Each number is 500 + 40 x the weight over its row's rms, rounded and kept within 0 to 999. Layers, rows and columns count from 0. Numbers have three digits each. The size before them is the row's rms in percent of the matrix's.

# layer 6 MLP gate, 640x320, rms 0.0634, rows 464-521, columns 240-319
085:451549544568534508501544470542508452418517447507487502509460517466491476498447467496499444478580522459512530409404487467513497529542375516458501562554534485518433515549527522522469528500495542511506517543510484494391460434484502491511500593
084:453514501473512510507552490497480524490470431429517432492513467553545461459492521440504483543530529483550552525488485517449543480496437459558487566538509504495537454487464522588446502505543532510503480501485526441522505540564482523518521526
092:556519477613489509451474419517498519530549470513504534513510540496414486531428561474503483523490488550427532462518559476474505544410496532549447529443491510558542437456462445527426491518423526512509503510494498410465497573535496466542521525
099:452445462557505489486524562451538469451550556508513527493515414550454453431505481534454500547528516495508536516512522548433502530563474469520532441460452486431474494527472519505483524499432519425534469544539478489533481465518411472510480475
096:523474518530490482495508564548497513478458447498499532447549536503510559544496546461545603499471506550544522600539467574501529441520461532507490485478505441488505516492513490431505521479507439519494463514528499585490477501433543536585515485
092:473494510498455497544459574465414480516564503426510508520507495457471508491457537484468467529458527462510568489474556478519512491468535524533493523516457452516535568528475430493464459498507481472491497419526560501597476498453542487472506499
102:560451497546559515483425378489490541520565485469451537419538555462609482507574541444544525550453415501492449536521511466484543423502475495491433472453478510572498485457443489436461485523534490549523480525461497454526475448561517493473488460
097:520545516502483534522413532473533472568495542440504488502552528508517530507482547516489547435489457452537505423455498469483485514529574557406538440541482459502511488486515516495415537518491548586514466533497547451512564532532401485551535495
102:503508487512511508452487468462526527450499495456424493532535529458496448486457438465413499496512541488534507496468448582530490484555457450538438524441521486544439470511534391474492510484517500480503557509543426496421482438520468487499514546
099:467468483495421560519465575476530515507459474504531439499539449542569442518504473479495509508475526521516573496555446544469440463553596516523523459476532515533472484454445545514456547432472411485566466533464536505494504483472519514526444522
102:519425512501511401469553566538455493553429590496572511518513476466539394478498472466474511505529496505518533463475420536493526459409553579442436491504526438477545504487511477589489524504490504482547559457523497506442479469438473513526466503
093:472497485507500547471471607506575420420472514513472561473492445499438516507495492537505490449433543595533495501562546531475490402578491518470500505481485513470551451520499500539476443458405547488474521551552463504575506448503504523513436494
096:453506535513489447499481570490474481450542475491571437447507567449468506502448538462500534531461533506468494518506540538515576487514489530467537500530496481535594522526563530483477439489468479422485458480551512552606519486450483526413528525
096:504513514495485551505542549473465515508497487563480411559507510481609525576605528546493486413544500518484531465442512461442511458513488468462536523547500547476434550511461510574521493457582500563538528480456473495500486558477458481495491530
105:501498482467487443527467476422543522479460509482509509472536496430543483466525500507527420525359514466466462531486520531506429555526446553603501574483531537544493458548470426589555526497512505445542519492503479534497498533510505532503563447
113:496499518509491525477538542509515456566480475401506542485566475527517468483516563548513570560486495504501543480457558442462494505509488476580563504512494505491479557530431505465472470418525483566480509454560472597577522564470552515518473552
103:499548554474469523473446507558501526550456477540485471556435463489510544452505606514486431425504508528541529382557507544527509483502414542494493551539525526477487459435490533482454523522537484449514468546482536563508481553508521461422557475
089:485569515552549515454498449503452550453535488548476458503476518488477528583499531480474558463523488556553455533518509466526544558379499514493555538425530480477437495517464538549481498490458492480439534449513501506507517525525490486523456435
098:489526481546496473451505471511528506478495535528551487453434461566427515570453495559525459545492555510519511493455433519435533500440524565490542457424449588570532479477539435472596481442492517513438478521507462510519485503505486483459522511
101:422532520464538482470545520491515530506444468495438432536490427506509535498423511459447460502518536563574514513498424482442531478450534455481471457552508461496518485453525527503381491529504509498489559459503484494448510486540429485505432545
096:505530536520422503499560553533542462473521535523510506521519480484461498419516472534489500486488530483488492555471574526499481510584473534529539497509516447537535545508535485492533491421451535419424493579495486541538501518462572488439477430
099:500490501548493489430529510505513487467459523427493548469472529511464481542472475493485503517491465465491452562518527499489486540433569449472467426555484445509472483486509523465455533580515485495532552523544530455471517495554414481511510485
084:502482489473439512531558454502506484588483525486488458461460420477533518529499568564519500582455493540532483477461585430478463473483463495466489543495483426477597536506538545512494534471461495449519523529556473522446525522510525485461432469
104:531524457510563472426470558523539525530495573502489571473509523479409490533511547468478505439579447584498469480523454469504493522386518572468493483538456503597592516430557516486545460452451527588476448497510489485517427527502530541412577487
094:522516572472615455459530521508493432461554497497481533564478484523434494493427493524522519471550493473425525574522495514471552522578478480492540514548555541513484559475482462463413494454470541537456466473467512488512470533479477485441453529
100:505450533571510511490505479436490484510529547535472529455466491446518455502461512499504468522491488505445521509545483506420427554410514543507500589521492570533492440465500461513486493557522436548529490437487531487437499459521538517525481528
099:448473486486546462529472468519480465479525510468556579551518516470504513479540505494557483554595513485520491458554426575504482446484515498440469410566551481507470512525509500500551509500570501531518526510567499579515503511462533460571468473
084:517474477511498474528444553524567537475492513570541486517523511512523540498541541438420525530500464477457525548485463569514477467484501475551497479480497484475527495595551476465425470439514495545559480491529465472518522552500506488518500486
089:482554480546498447502486555495487495509500537487498492523491508458486504526572464534516445531502502448502440488562603450475475498491480483468521505495481492442492529487440500519456534483506519529485431527561488512461464494496480531500406494
089:465509498439457570524592444564470454458494505471411433450486487467563380518558483508527522549518505468472559517499427515484535457556430569516505494473475490455447466489469508457416550471541485513551472519505527466481475443505563430529511491
100:449499413491571516496537517525451501524441535487507507506519534582486515477527491432501485444481593559540546500515539541590499483513500541561520486600513506483479499454516461545457465471543499481556500458523492546460457603506481478477452525
098:469499389548540523450460477547477517461447513467533521452471510479505484560473418506560544521498546459553493548542529573439502449498521592501482524550485440569489567495492483519435558443455414564550543467458508492581534447486495466501515479
100:525505482544481460456486477481518491514491502492534531447535472523439514500395516498470439457536540479509550513464470541520537549505529519488451444558480514475594457541421503492522442480473478513483507484460508478417491528489471510511515504
101:519421537545572574565565584512520531552459561498484484437457470444538531512504556514500542481482496517506536488490464556483544585483447491467504493483480453443550519469520496526470487553557471472505529505493478490518545582569385514487485551
089:494546519516427574513448476519422528492543485460438470491533519475539474557533495456461478562531450480499513480507371493545450549489526499571520538442474474419552469526538494487525459502478488457505591465456587468505495499424425491447491482
097:546467421487518547516399481568592511468532415506505507455556502549466485538455513455459469479482534550565525560514459485502526508523500511535507513418494494570546541512512514527525511494476484515487477484497534561485454506531544420484547527
101:488557554502502544479514580479460454491536532524501548559495488455490582528517489493449483513524504538458486536474525425481521538485442499435460520482487473442477498488479490487504567561504476506455517513495488463558530500473481487470515439
108:592448486505496491436438411484501502532489574523518520473543479487423444484504534496503493500434487544495445525478517519458479465556526440494482511524501470519476493574512451506499476507504495567511493510500464494430537465504478506470555455
102:474473448484554509464417513515545494476383580449511493500494540520506468465545467505501416537509449514542480432515499532471516420452446494575456500505477530442438480510545552491441503457471532458561597446524520528486486499416480477550469526
087:568533478547532569495520510526549461498496568480482454485481540513475628543491516502524457489513454521522541424489500445467509539514516551422463507524495489531475498539491542448489479552495507475507495486472527450435482438516438530524503516
119:440556560549518549455542489457478525475555524556444495490529534546433452398532449506529501546523500458482492516486534496489447537464494514510474535427497460389432496453485429564528489529596562483553478482559512536517445455468469508514470540
118:499467493510546436472603488491508508472459488518441517417526509511510457439499470442523518534507594446514552486459530536441493561523439534551477556523470493471492483505490518507484569542574444525520509468485501512515461527545464492508536511
093:491484495535446585495518486506450411470589442537504501544510467497497485462487530480502477529452498503543527513478510509532552454525495516500535555493479502506496532455513575439578429431525496518523563469451491525583466514529454530517558450
097:463549593498534573525543439471529445550533492527500491547449524502514481505391461493509572521443490544488517463527467540489484541427538619487492587497526466506543499482588494453505505593414472523480510431553407448511515540479545518509544501
092:496490510480482482538557493488489436535470451456484510572457493474502492472489520516521516470452458495466524503431521507489447504505543525442558447571504599532487458545529482523525562480440585555479451529459527459511475467566528464477499476
092:526483557451491552507477513523587475428541423488511507460504509500550544516534430549503589520455483496482536474528524505551532523478516497462529452491587483443523454542491574443499576500511443560451505520503534519516569415495452452505479500
088:494447442471446485444480511545495547440484480401448472451465440555543503471488570489571558536501488532508446474448502534454510544590571502505501436515502447553482504590530527530409491486526544479519500547497491494490489459545482505522469533
102:540480562564608475476555478498541546481535442521482497477485536574491488545487508542526525486478519528502567535524578521502502483544467433528493576481450519533529480497532486445568542454517522520509549527447453477513489475446386534543533513
092:548520475529475509477486411476495502516523535494500509474474520486542495461494461518500471518515472554504567570538425479575476540418547533474545475469479477518504504510477550476535498491404547542512623524545520456522475485565590537515490477
101:538526468593519568413432480457365558474481511508457512513476513494491469532428516537512480540481529473486481511499522526484469470499479461514467557474520491432424437514495430554473511474507526482552533509501426533499519501531496419503518487
104:532566490499490533456562540496497487394543467473521570503561441507469455482518526544492465509486486522456538502587511498480507492501502508494509505504479505538517532531483408508519504515484506532477491449478533508510517554523521485441504497
091:510471472474529507488499562543441485450506505512487521484506446495506440491540482490483567495476486477474462551572432561521480560489548484526544455520521499523480526479508544502523500433570511520498445419483514512556423573519445458528522517
097:486564566447499505535523569554460478440472447523538589551471480498556470484446491452440481435473492550530539485492505482545524537471506495463526475574534481505589508557511498524525571495420557480435510512557465484510480532531485499456505532
105:531528636434483535511442566505534546515447572514478513510520533480607518538548495493481565471427528525511491474538484498532489409456409526562508445548487432517539475463497491405478442433513501568500521476408529491497535517566454562514488466
095:472491515522527481568497499458522463455481560560484556435511529522547455506560556503492511523530475414524458535534457455528478468539534473471594464455464465490553474498557505471471499474577419512493529495538519455519521549563535568542488494
101:512558486528533470513513494521508525411470478515493475431530527497432451453377471537512498491446525479538548525514457517534485512444510480518452572482481564484511443473499478536545515502544443470526487483484546502432523552504482566471594527
094:503434445509489516469530476515409531525442532535563550487493454502537462500526491476517486547473485480568571496439408495467518541572513551491475482547470501431466503484535445543557455506473478545561538456514532521503545530464474452546516474
102:509481451484430553560445509512509539493521531455542520496485469484484480462575474545519484480496516461500453462487534542477520463610491520537532534443528493503503437524551470495444567498481486444444460564510517530519436497529539458597481527
# layer 6 MLP up, 640x320, rms 0.0593, rows 464-521, columns 240-319
095:536501454428504518543510459518499459467532500502506472475493552497504600548439519535464455461516531531442431540513473515484632471437537492496529562497485515542529461501538490397505506481505464555602467515470536497468464527632459527457442505
098:484517498533518528507526433527477493516537518525527400532490512521501505479464538480462454486559456492481505497567466500481569491456481483499545501486582536483471447430502505473479462525565505461455474510535527471493523537531473474522581489
090:523494517516574503463482535506501521450506480617579597478520535478455457486456455480487504492549498469509512503499517552473450493497604521556423468398566493474447498473442536490544475478472546527497460478487494494552436503436445515465540520
097:521525412537485519555467496550572543516526521502527522523520539498474412459570526554474480505478493459537508469508485519484539532532522475492482400467504450517499503474453496486485513486484535468468511534467488565510456503473531518532569428
104:443548466490438519465537503473512503495488487489490415497452486499526473475530455519486421519487537412446451441496538467542416461470527492484519500508472486489513512522522568546452551531513516471517529439485556457491524501532472499477503524
105:480526497490456539497476514499488504491517557458532463574414518476473387474538519523545493503556464428527500516509454550553534526505488494462494438509552497461507464471531531452519461493461483445473534513479487406576489493495500513448504518
104:485447496486544494565545509552501491422506468560441547497511476484500559587491482462536478537540532508489501512549490549465450565483478411468582521518481484472547550528577439533459424490579523498570492478513460464469542460578517514499510534
102:465448474549542517493540559448444569469543478542592513488465538590485475454552575450493508476509481436461475484471507498503465473526468442531490518544501448542475539477484502516506471537511480539499471491532476418490490482470578486517521481
101:540515506421458544505470478526479475442541566509548437535383483478562439413517511623501458436566509488480474485455514481532528516503538451490545502550544496430459521534469569526500467469503494525550562487525492521579525458540481575441532484
090:480477536515467511549471500544550404514496414484529460510528463507552514486478441504552527490527504471544515490579548503452480492506576525458578422481568528516515491448446557598484516501522484381531501537492518512487507518529482451520508493
103:512540492441495511590513492514506499456430481443517516510528436506520549541440544511530550542537509502563455464403512483569532523527490533517521478601523510461486458558503473515504520476441509539487574420496499439516565486515583503520525575
107:526451538493459447469553500432578480531495542484537472538518506423502510534517479374521509564537504465507552477475502514480514573511470477523484500462486426486479562519492487480494551512513535494438504556469572502559455531479498480533505552
098:498540478546488566431525561469526542591552516517469536462483481507548470537521563467519521516521485508407565531488540533502527486446517482543516575477424514480533521464472495545504454543541526542450412480508530452488537478575482524547444512
099:426443481406550485484511492572510505466460579447512494456508448548522508448526443506493562437563504518575479492488385486497504495602467505527548516552528503490437508579490533483508464492431508514485457524463529575514462459552546457450462498
108:484468523493514532419528534468540455494593547587484535487507538468548428496502474514469519417460476481564504541544472478489560538411469484497504522548508559557485534449529533469445475454509470560523524493554550397481459518512450504447480553
098:488535516495417521495465465502587525470484470511521541428531530519475484535567497492464469577504539496519443457515587504521538458478480481521528557469567449517558445580581487451522527542448581463443480530452484487473499506564517496510518474
098:461549497433449527513414562480557451441491547453521484439535562523499499408438434580519544455393493520491470506510459493534564490525505511509511448523511485548468488483529572469517566437495538479514460466500531541489405519469594468535543497
095:603543488551476561434481437470559499494597555498526481534442540499444568510510445489506501439506460536473485466479437484479524632459487497477494506472555480487466416584544519549476551471480485485454534486508472520422498509545512520543495466
095:520443479479488486448478480551478514446426578470512548483465576515503491488469498457503533459465484548500571527504480514408486527544530563498509494443457443535498442466526436532499491460539491501452433536516507589516472508542551474469624445
104:519626527569541529526512458413498475446482481533458543495476542461488489541488418534451451491493570451549495517477488507469553491494492519468550458601506549514508508402472619485502488446480517517488473406521529509474502496512439538509503533
100:443500497539547555466490552545523440491529582464563517605473502490435462468512413541548498436481510516485485486477489562539515548470495471453528520546531489523483562445497507480510493412539542486474525568540493551506541522484464484509458472
108:491483521550502491409537499485524524529521535535481544510463549543458468556556580461484472463513528499505549473562585516457456516400536461428502463530539422532484483415508481468504513498457490517556531489542535459488519448514483520525500432
096:450514533495526480566478525538459453369464507439501513483527470506532501507475483401488510562476595499505485500528515559540489492528529469575469497485456516476486470540481436512494520502518445505444466498504508468521502508465545489433567496
095:465521591519516494526415510512499518451557450512465449485443535438560488473449434516479537488502497513530535499544525528498485499515492469507525450504505463455374514467484418510505501491588494521491529497504465542580476460423483477512411502
090:484540472465468425490477476531497502493455502501464469547507500434489558508469527527514472446512469448540471515539553464521511444550458443526508471471483533481486440558565421486479487483507489471524548484499489475483458505500571528466412489
103:440441500544444490483548474466477470488456506517523502605513531532567508479532497438530457535498543636463504548479456507495425477511463448499482590433410529457535509563460509502497537457500487525510453505536487511524455451545527442479578459
099:505524530410467479508448491426521528529493415489492487513538452576565521550494548469477443523515524414570539517524548530584491509493523489493456502545508501595497489487580431411449489535429460447490423501468524406511591451561505507435421509
095:497420513442543515540468480530543497484532492548470518530456491510542500472514520513477545514543459548525563574528445583551512501433476474495517462522508453476492471468505520473472414514407513499601554475509498472459509533546534530546467478
106:483470488457471481444525476524537423566503466502532444514573510533503527487478515523457483511461551550436570489434397503510428486545517478519501547473478538551484480663486512480519523452498539512484500449544455488573489482523560474491521482
099:379530487490510491482548480500498440501518578444544492556409488519528492451526524576485475477481441502456491456496526487507481546390557484471489408491540431521495492481498537459507473453545547574499525504540438445430485576559493523490452500
099:475563416564509499537488540459516559510537423444523549532544492500468484488504423486473459517480584476462544482504425505464500509518519464496503404551523540523474519513490558498477494503560522518506462469511481482430560519548440507440438564
104:522499516512540520504500579542472481470506483535524565486479456490513522509518533519461519592513504442516504577486466410508573516531473467466534422488499521464457407544533559511498471488499454552531513475435522535526474433507478472628499445
097:510498472485460476479490438492608407438475525544481515486466483475553513533442503479552529490551464460506447494365562526448504542525539517462399478571487531516500513488536523563533474575453472486550482518513505491492492531493528484474542445
105:503494463495514545453459559534500483463495492485489579503537501500495540455489513464472441516511428549521498567413492551517550465543457430549498500522525545542583513525441489457470446514491559544468521480455470463455468563467467503521573492
092:474415482446521470481529540493547495419471555462430510568523532430469480514560518487487445492546485459493515495513553473572478555499514435506467524523500527468496520504484490515508530431567474577586438545483481534527492520543558466418484566
099:511532591510492535521491470485582504510473398524489480494492526449470539469512548432511428509514538496525531523550562412518527520449556469479457520478542501527498548497503557486500535531451424493632480525475503501423467475501471488440522496
103:488497457472440473527431424498546459520461469542467461550541444478554492507498516538492478507475581573526501536513405509522477473460533490582490484427502445457482480443540441481566501499534536465452556540551509529562477557479528481477489589
106:520496500474498523505571500453509515496561537505481477531574442545520455492537568463477523456584505472455505579496486434599529515456464538513470488542498428501464559482545521467436479405456578470528559500535457484537452568563501464491445562
105:517467498533477498531473455478487474457482442525477482497485477544483553498550482539439528535413472508442506488458483425494563549508513530520502465508535566475520392465499579482586514568569440559499509540539501506453506536455474486564562492
100:468501469518493534497467476552478503449571455487535524525463498486408497433545428543518512474546543453553498468540397526583535560505454530472498459545548520572498573522547504361577424539454476514429545524429485545487451478454545475501524489
104:439545494566439456565493499576506479515490446418523434490535403452521419505525495570453446526482539504479565480467497509542489543509522505501523491478498524537551513495574558441463509462485445501431526504513452541485482524492506530495501527
103:495502435505483445433520567538495456459497492506509490547427522570449547494549538503481491524464527416497432466522501529488587474419461505521490476460492590527545531490450465518515503537504468544446497494458558495571482525454517508568567516
102:467483522507571498500509501519498563487415480494500500403513527511449585527474442447469537520538508555515460454559481463499569451568499398498478486588528453427464475498505515556547563503458466533528459488524535533462579420506517524548489492
097:461585468508440559542454479482498487592553482453501568468565481443548495525458506555466522515434530472551506468495566462519487498474520503562491513521535502524482507478490498504523507496446478589470489533514528477537515456537487462477478519
097:487547442472520412522565494465473548553393457548476463530533432479557423485441422512477590455540481579474515554459587536497511508485533488465489511471500548537452515498453456569536505520489533424475465498488466515592498479515554516494466526
102:576494438417561493474424525514484432474534443508508495518473581584523502484510525551520495487481453494447464473494538565503613494465465469494480490520583530499551505520484562477481521496517409556456519478452494496424542572417475499490576570
099:513507545482527490424468414519502486480524449492495475562512511460476598470466479539516517481528469513508468462558456424544543525542543460451522482535496487535485549479530487512539470503490460503565517517496475477485459460475494547521466488
095:428519453498453524503470515536584370485432440505475540525541498505469523408465561554488484548403523472493477524357516484509549533494534556494496411506502519541545535429446517455455520422487427441493518481499542508465470497543515513536460488
087:485489485469509490460465494441544541607456546527487504456452547538541459491452456451510435531508579491539548513517462449477482463396518494497478485462424441507489544468449464466508503486475501500513409482538522470507480510564497453487535548
097:548413499460529502454461483464475507478534449476494501498464498482454452456513507445442477527506472572483473520528474525510528528487565522492529550460432514513535524539465522527474535466485462526489550488508540572481551445529501467462496414
100:472502509449530521542487496433496499528444528575445548438499470543499508587475551474539556568475517461504457537479502533630509429525536470518518515462455519538538478418518521474485519521567487490475517519466480414565485510518528462458512544
101:462520495544526493500494480458474557585472505500533567599511505486542455427522549446470445493531583567470546530490562528443439447513501527503570493562501537550524533480429498533481471522508520430550492541512493496525532489562438444445456452
096:578450447457553607568480461531555498480516536462485523501516596479529532532531478506521451452477531517481527531495479460522445530499488558484533588583471494528480529474496567469495469440477505483537538486437501535506529434484501491476518480
098:499461590485516474550505575537492423495451435543491484543481447461505543513544489453443456538469489509585488518476397460498495479532470501472520468518518495516471540550477508475488554469573482497505479515441525572475488475463493547549483561
109:476557490536497566424556513454445493515525471470498518544437469476419542520526573464469446488487576424524546510477518483470493576508576475529506539479455474511505496507456490444472527443529525481448425419458440460463545478469522494451532551
096:471527425509485521466460572463511444475459532436549555430489454468503489518455462526478425567466507481510513508442403537536532498515572494471555517465513469536461519580493497497464540482459556458510545479503509500504529516519532484442439448
096:462535476477539499544446500565450571523436564443501550395598442532527461463502455508447568499478483494463506527480483457546485461616519429546528510539501447580524524524418417442506497469529582421445446513535466528554505530496450500504522467
113:499513517514436508508573450500502466498498534479445536480530501512478529556452435549490490539493534526463535496465436543462501514511510546528522436573485450470486505552409499498554473490448520432457568511587506493441461566502449534478595437
# layer 6 MLP down (transposed), 640x320, rms 0.0554, rows 464-520, columns 240-319
101:497501487470456459554481543458493542584383474472497592503536483562566476510557541573535474474444449544492498524552528502470439494482535546490489477449487465474478516487472413476493539524538468555485521427457468558577534544436495510532522494
095:565492511553488491483423487508533484513495513566489541508552492425481522527523496536488556421528455533510444540531496460529500525526505566411508468441525540532486519495460463431536474542518483509529542523484468502542496482452494508471474476
089:444526492442470463519497432518510481544463573349414470616500487483538541533592566498524510512503494495454440516432460489526541532492474494495513543516470558433494517447531483530484514517562484480460500543523507518568509491548506562537428469
101:512538382440487491526452457499517453538469528503498467510391588505494528593520520425503469438476471491575528494483500429522533462491464469511523448489526447535446458420549536541542549581522507554496484522531460513505487518474560436520504518
074:548469516554523476476527539556495490492467431439514484473505510553478576520539519470495621518478481536486509637510490530464524481570471544526466442483515417454508549475527458405523479484515449501548489498525469559517478527439500534588506460
097:556526490554526525487497418533547554490505501551480529529464512457518474498518496531506477469502483441548395510548460500477554520508504526458508487474562477471473530486534480480566496426485545513495519581490454506496509491587455488494475520
101:477551479522451501419545472505505503501556491478459545482474515580454517503558470507479479445531542497451561440531571496530501470555461522615520492477510547537475541499461500467517521541543403541504523502597524548505499513520443501342503543
095:469417476478539512463521444494422511440467459455548481484515446485536478466499496459517496562484550483498514619538507517492494533437475478600514534502511480431550492512501485519506485492463527448526525468491434517531523491556549444489458520
101:582564471559527554512559492450471484578471444513498491483543450494502570485495526582530520523460476490499474443459559449459488490547577416461581466489513488456434526485460460548435516496492514475487483426527553468519536509505495512570465510
092:526458536568449465537446516498566411475552515457530458485547504459521512462434416573598518482597534418500501494506572467476469519434534474494567452484483550524448477462448559546470530494501547409510473500501520542451524457524455435488534493
107:512473399439445487436520577496474544501541489525548550510459515531488503505539501572469578555443451463483505531597467463499429514489480474434470464569525496507546499488574484506513411458470433525519405504426499573536503500494504571510464448
101:534460486495544434480560519534547486404468484542486523455487483432457533517472518514504536484512510523498552422525470532461496483523528512502451535525557405535479467533556470434527472514463539519516479536525488478560489444439539526531463503
093:406453469505461444485555559573473554388504460423555447528494530483451493488467559527493520512541568518523521519549480496480503509500499483516477476490486527514477527555528501494502484495479425470573449512525527607588534469460492495387474531
103:531527477574519485438510512502545476543438403521586411557504498520527499490513501508492458410491501476456511525508565446475502515439409494453532546482525500483499563478435557519487490540559460541469549482520435478479513567528458456533502527
104:558467516509521603472524471500499576450516586533526490506481440489604520505466575493510516445563461518538582450584466509431490476464498491462481495496477477500430495455493437423470546449521505489553588501480551449548490513580440479501484509
100:451488497447410507487470466502547501533442485445537488457497587515477470477446546487507438477523490515454419437488627501503501505473497494515539531516499414539466464538612502467504544425518542465487425554558440461435516577562530517510494467
101:484523506448557467515604462539505476538449512534527539530533459502481497565515525433416569516516451424507393526444557447504499521515599484512489525480545480531465489620478467466554525472481413535519479486445487491492496524478481507489518545
078:474461432425427441508560572500479522560443492520482539512540526539553455454519492520439494521457529467454599444480472555500500462667553451555484458604458519502558532406437542429526498527494467525551456514467519484519506526518538506438568552
097:455508474452502572568472471442554410511485463508536488561514503462444464491505551447481398476502517562485503497500552454465508528423528411465478457584410539470471526586454544534426532538447481499498482506510464547499533518513471507494477535
108:542516468575456558487558448473450513507498424530562561448488557486519480517574506470538421512478497500437483503447553487519456569461516516503485564455460495574547550481470550501549535529515535485547576505459544526513503571486525473480492528
103:490542467531576489471467541492424532509510517518457509508502539497499458521509485489419540418476454507540529481478407554515457552446514485466493468485526521528498530441472486522459484481538522549566560417487453513460492482520489526480518525
104:478434506456485528579451488524504516489525538497580442507581496448527491458531453442435599488538535490543548518515422509550522511531439524538488542482526537445477498553492496479482448428554486564467474483412450516499496520386537516479446492
097:458510571542482502584432414486489488571481476480473500478559443513509470544494567524527460538478543552531488470503537476459490460509534401544444476461554408479603531542564564501422536429448445489525468531519514541460523469522494487451495491
098:545418461404557478464533544563486467554462525467531521441553475602468497537505530517466441505474439465523474535478475409497551541460509556544490532478507545470598506476570568477469538491411427523518452493502545511425474516542467493558577525
098:489475527458597512507471514450494417456533451569478540511454446531493469523602452504492509493512426503429502477495519464403511499535614516469539483554605465480541460477446563502507503519501567582526554531490522552527501529503456486493509485
099:467418556548502524482516484486463499535542524495488491456503463496515434463499478477541462556481520503508510508524486496457498523448577424469520492505524496546478450470478468506494531530490450542534527500480549473461473488505467524530516503
105:536470463537495500512523502584499454539462508454571404477498519407478444465526501507537521506492499527514437506500516558476531482445481450488523495526571435510492534432474524540485533478560551498488579492521472601530419490479436478559538450
094:412492520434530493493572423471453474499512501464456469499437495509483463512452476562555513468545489449562462500513534520542465500535513510482521549504499487490482560409383462528576493558480502475460519513496530481455457465502516523460480467
102:450514499505494432462490550504550458541539482479484444478518514522493452544598495527466443503488497446502445476523568432503454555541492421462478490481405574482504522533486475509492543456471486588452380523578477523538465511498542533475450510
097:519568493528530464535454486483479452537485499540497565495520446461603578537527522572461467483475518487490440476528541428489523543442560479456497476492508525494476500452538530545557478540504481497476498462469479462470576585517427548448518489
105:513472505555497530561555526533461505505466585475520527457577456551448504547495482446501484500509544423504579483429586485582475547466467536500437458431504491528494541521455488559436501469500501480477517529426556473484480504497464538489515513
102:538546570514484451495549512517503495566551480510403528505584437532401565483477474503428468538452424480490504482503557505534570501535517439457517485551492522484512408519509547454543470489513518506447480523478518526392525504469554499512472485
093:454537487455476559534551544526491567511504491488479483477505523488478492506515520542492549526521545516474543524584462454544521491479476573440561524441516535517494488530545460422443508507557480509513437519437525525433494462500507469522420513
106:564496502445462446474434414550422499485445465454486549530501524504491472460478500512482475487533571433460520521555494441495461408501523520486431502462496505498440548563444505520538526399455485538486518524494541511517497498473563550524505432
091:488517496539446457535490479525477562552546445469498483501490435456525480545482562433575494575519518463492516468469424468443414443559529518519519490443498499427585458505589521453492462574455451436464583441500576509449472437494432496457576446
109:408570558527469450516488508516538526538454450518500478503438521417502534470580484481516451500487505454526482492491520445477461509492474443447489515478503574512532422488515540492470548472520476458516516506512504528435484471480398503470493493
107:428536580448518509540538480465500465526502486460499447552510566413522503578476473472470450565438525510495526497531508463524496532506518559522537514483514544543478517497469545518547543439500528446507448522551468483477493497467492486492505427
112:519482496456500529513554517441469529525504474452480478568497495524525532440564503477533487500625519558523491553510410497536500475505557522512473546477556436403463561523468470475484527431524544520472542487513505521591484486507437472527426524
107:509531466466551472566589565503460434503537482458497431529495521522509476554506473488449497454484530466517573414506531504530487507495533505473472542454474503515485526567471473505473439495458493495506458515481428470491556515552517514500469502
089:440452539428503403519481465486397507508501465524549554512525471472578361458499496489524544455487509495524441586516539550563522474497479468498512532513485520456541478473524474530538516460523502512518471495529475502577536554490524522461478466
106:499501524467536514486490506513452582446439517603466467569536485501477517458512498565519450489513453543403499452479461496528539428503508502526456461462562465470496485400499489512499498482490491515578525515520507507493508504404478371491495538
105:460496452503513457431540553482512510520507492503494477448455490519464600421556541417537477514482597484413533475548527535466496478523460533522492605524523555585522555540518463471496471552539513492476501480518494447578452523467533453523589483
095:525554412554477521496462477464473536541461577565490459439537469478552488507448501563527517517510528474572519450489585458405446447515499465557490504580506573521478477493465511497523538535458469517556505494536450519511478531496585472515527544
098:527451572489543470483544466548477460542507502515477480524486480530495490468494524433558525460497515559424566494515425548550497503497462619489497530492525427529489517447518480464480522523507463483546532453504452453518429527455561495485505569
086:545499567507496503469544486539499455493507471388480480506495532461508570543511446527516509527416464457476502473488474439467431478459500598498513477486547499550440496488538527491545494449483525527511465575477519492529517460532473497533554418
100:487488492559499541515555473513461489491487526541467472478485473512410487488459558469548426471529493463523496573492491466500497531532491487568498537469409509522507578486486464535491476555457526512467550500480514501436499546513493459533518390
099:602508552469511501518508385545560404532483503516577482553495554420452486449538413471457451439533497503492519486587509445532490481441467487487461572523440547478534464464511427514515517538449413478542495484485544509480470484516459516400505469
092:571432546496569489482492505479447548471513519507537440501490505530442444491539481468563498483504429489436515478500480480489491465449509505501461515562500524510517544502548479526508436519497553480536508521450502484528526537547376582512491517
093:542525538486475484566491551528437444453583473499511505490554453551425562497521509547539532496515428517508446495482518560502596504538520505446462534548549493492503526515523499561479516553504503535545625517470525511480543510505482483513487466
094:500525415530493425459521494454473568494500528529461463476482521579469430519498541550552444561514499492492466473468481471516489453479512534510479551444512539504430502535524416564545539453528515513479501466500462514547512490527459478526500469
107:473525479464526483521541511415515509493425455568498471428504483592507492512514548475516518513458425555516497466471500500486504493507535457509513479530460490551486534514497462484514551541596486496465501471515448473621506468487524470525494509
088:493522482516532537519468549516477491436529506456536474483548455473542481453512426513456614554452424470481496576543449498481551511531510564477491532511515479552441501507481569507505481479510510503450412455474538564520517486492482536571482505
099:477468404544562539495512552457492552565509481509489498540441439536459477564533529493531518569553581484526558524476590532477526520448503497565509526453450583491484481442514482489531517557481462495557434504524457494512519532447490470467474474
106:488497532508504553538444453489447481488588521505576494459491477546489579532511430570493508482569413457457470488485531505531525512494474516507511476455470485585534456544512500486432464465503467535479508446463504471477450496487463446500551510
095:450538581512581462501535531419478464477432514558474553450482522547510433482569497524475466509478475468472484513531459482513483441531519489489540420442458485467558475484564503429498496484539428530495518489464502509511530557524529537613482527
100:476546548516495504503570457470519547528525405534474457541540479496517557475395545529480534526522506510568457444538523526477553499490478574480451507500490432395498492446559526483484467457581452483515510523525507438484482566467482499506543503
096:507431444550495452497523446509465512560502535530517529523443516488487477584484572474505503509523553488523579526447490530441503562541583596428481494561452549390452534446506543524605507463446491583508505482482516603511469502502547485481516501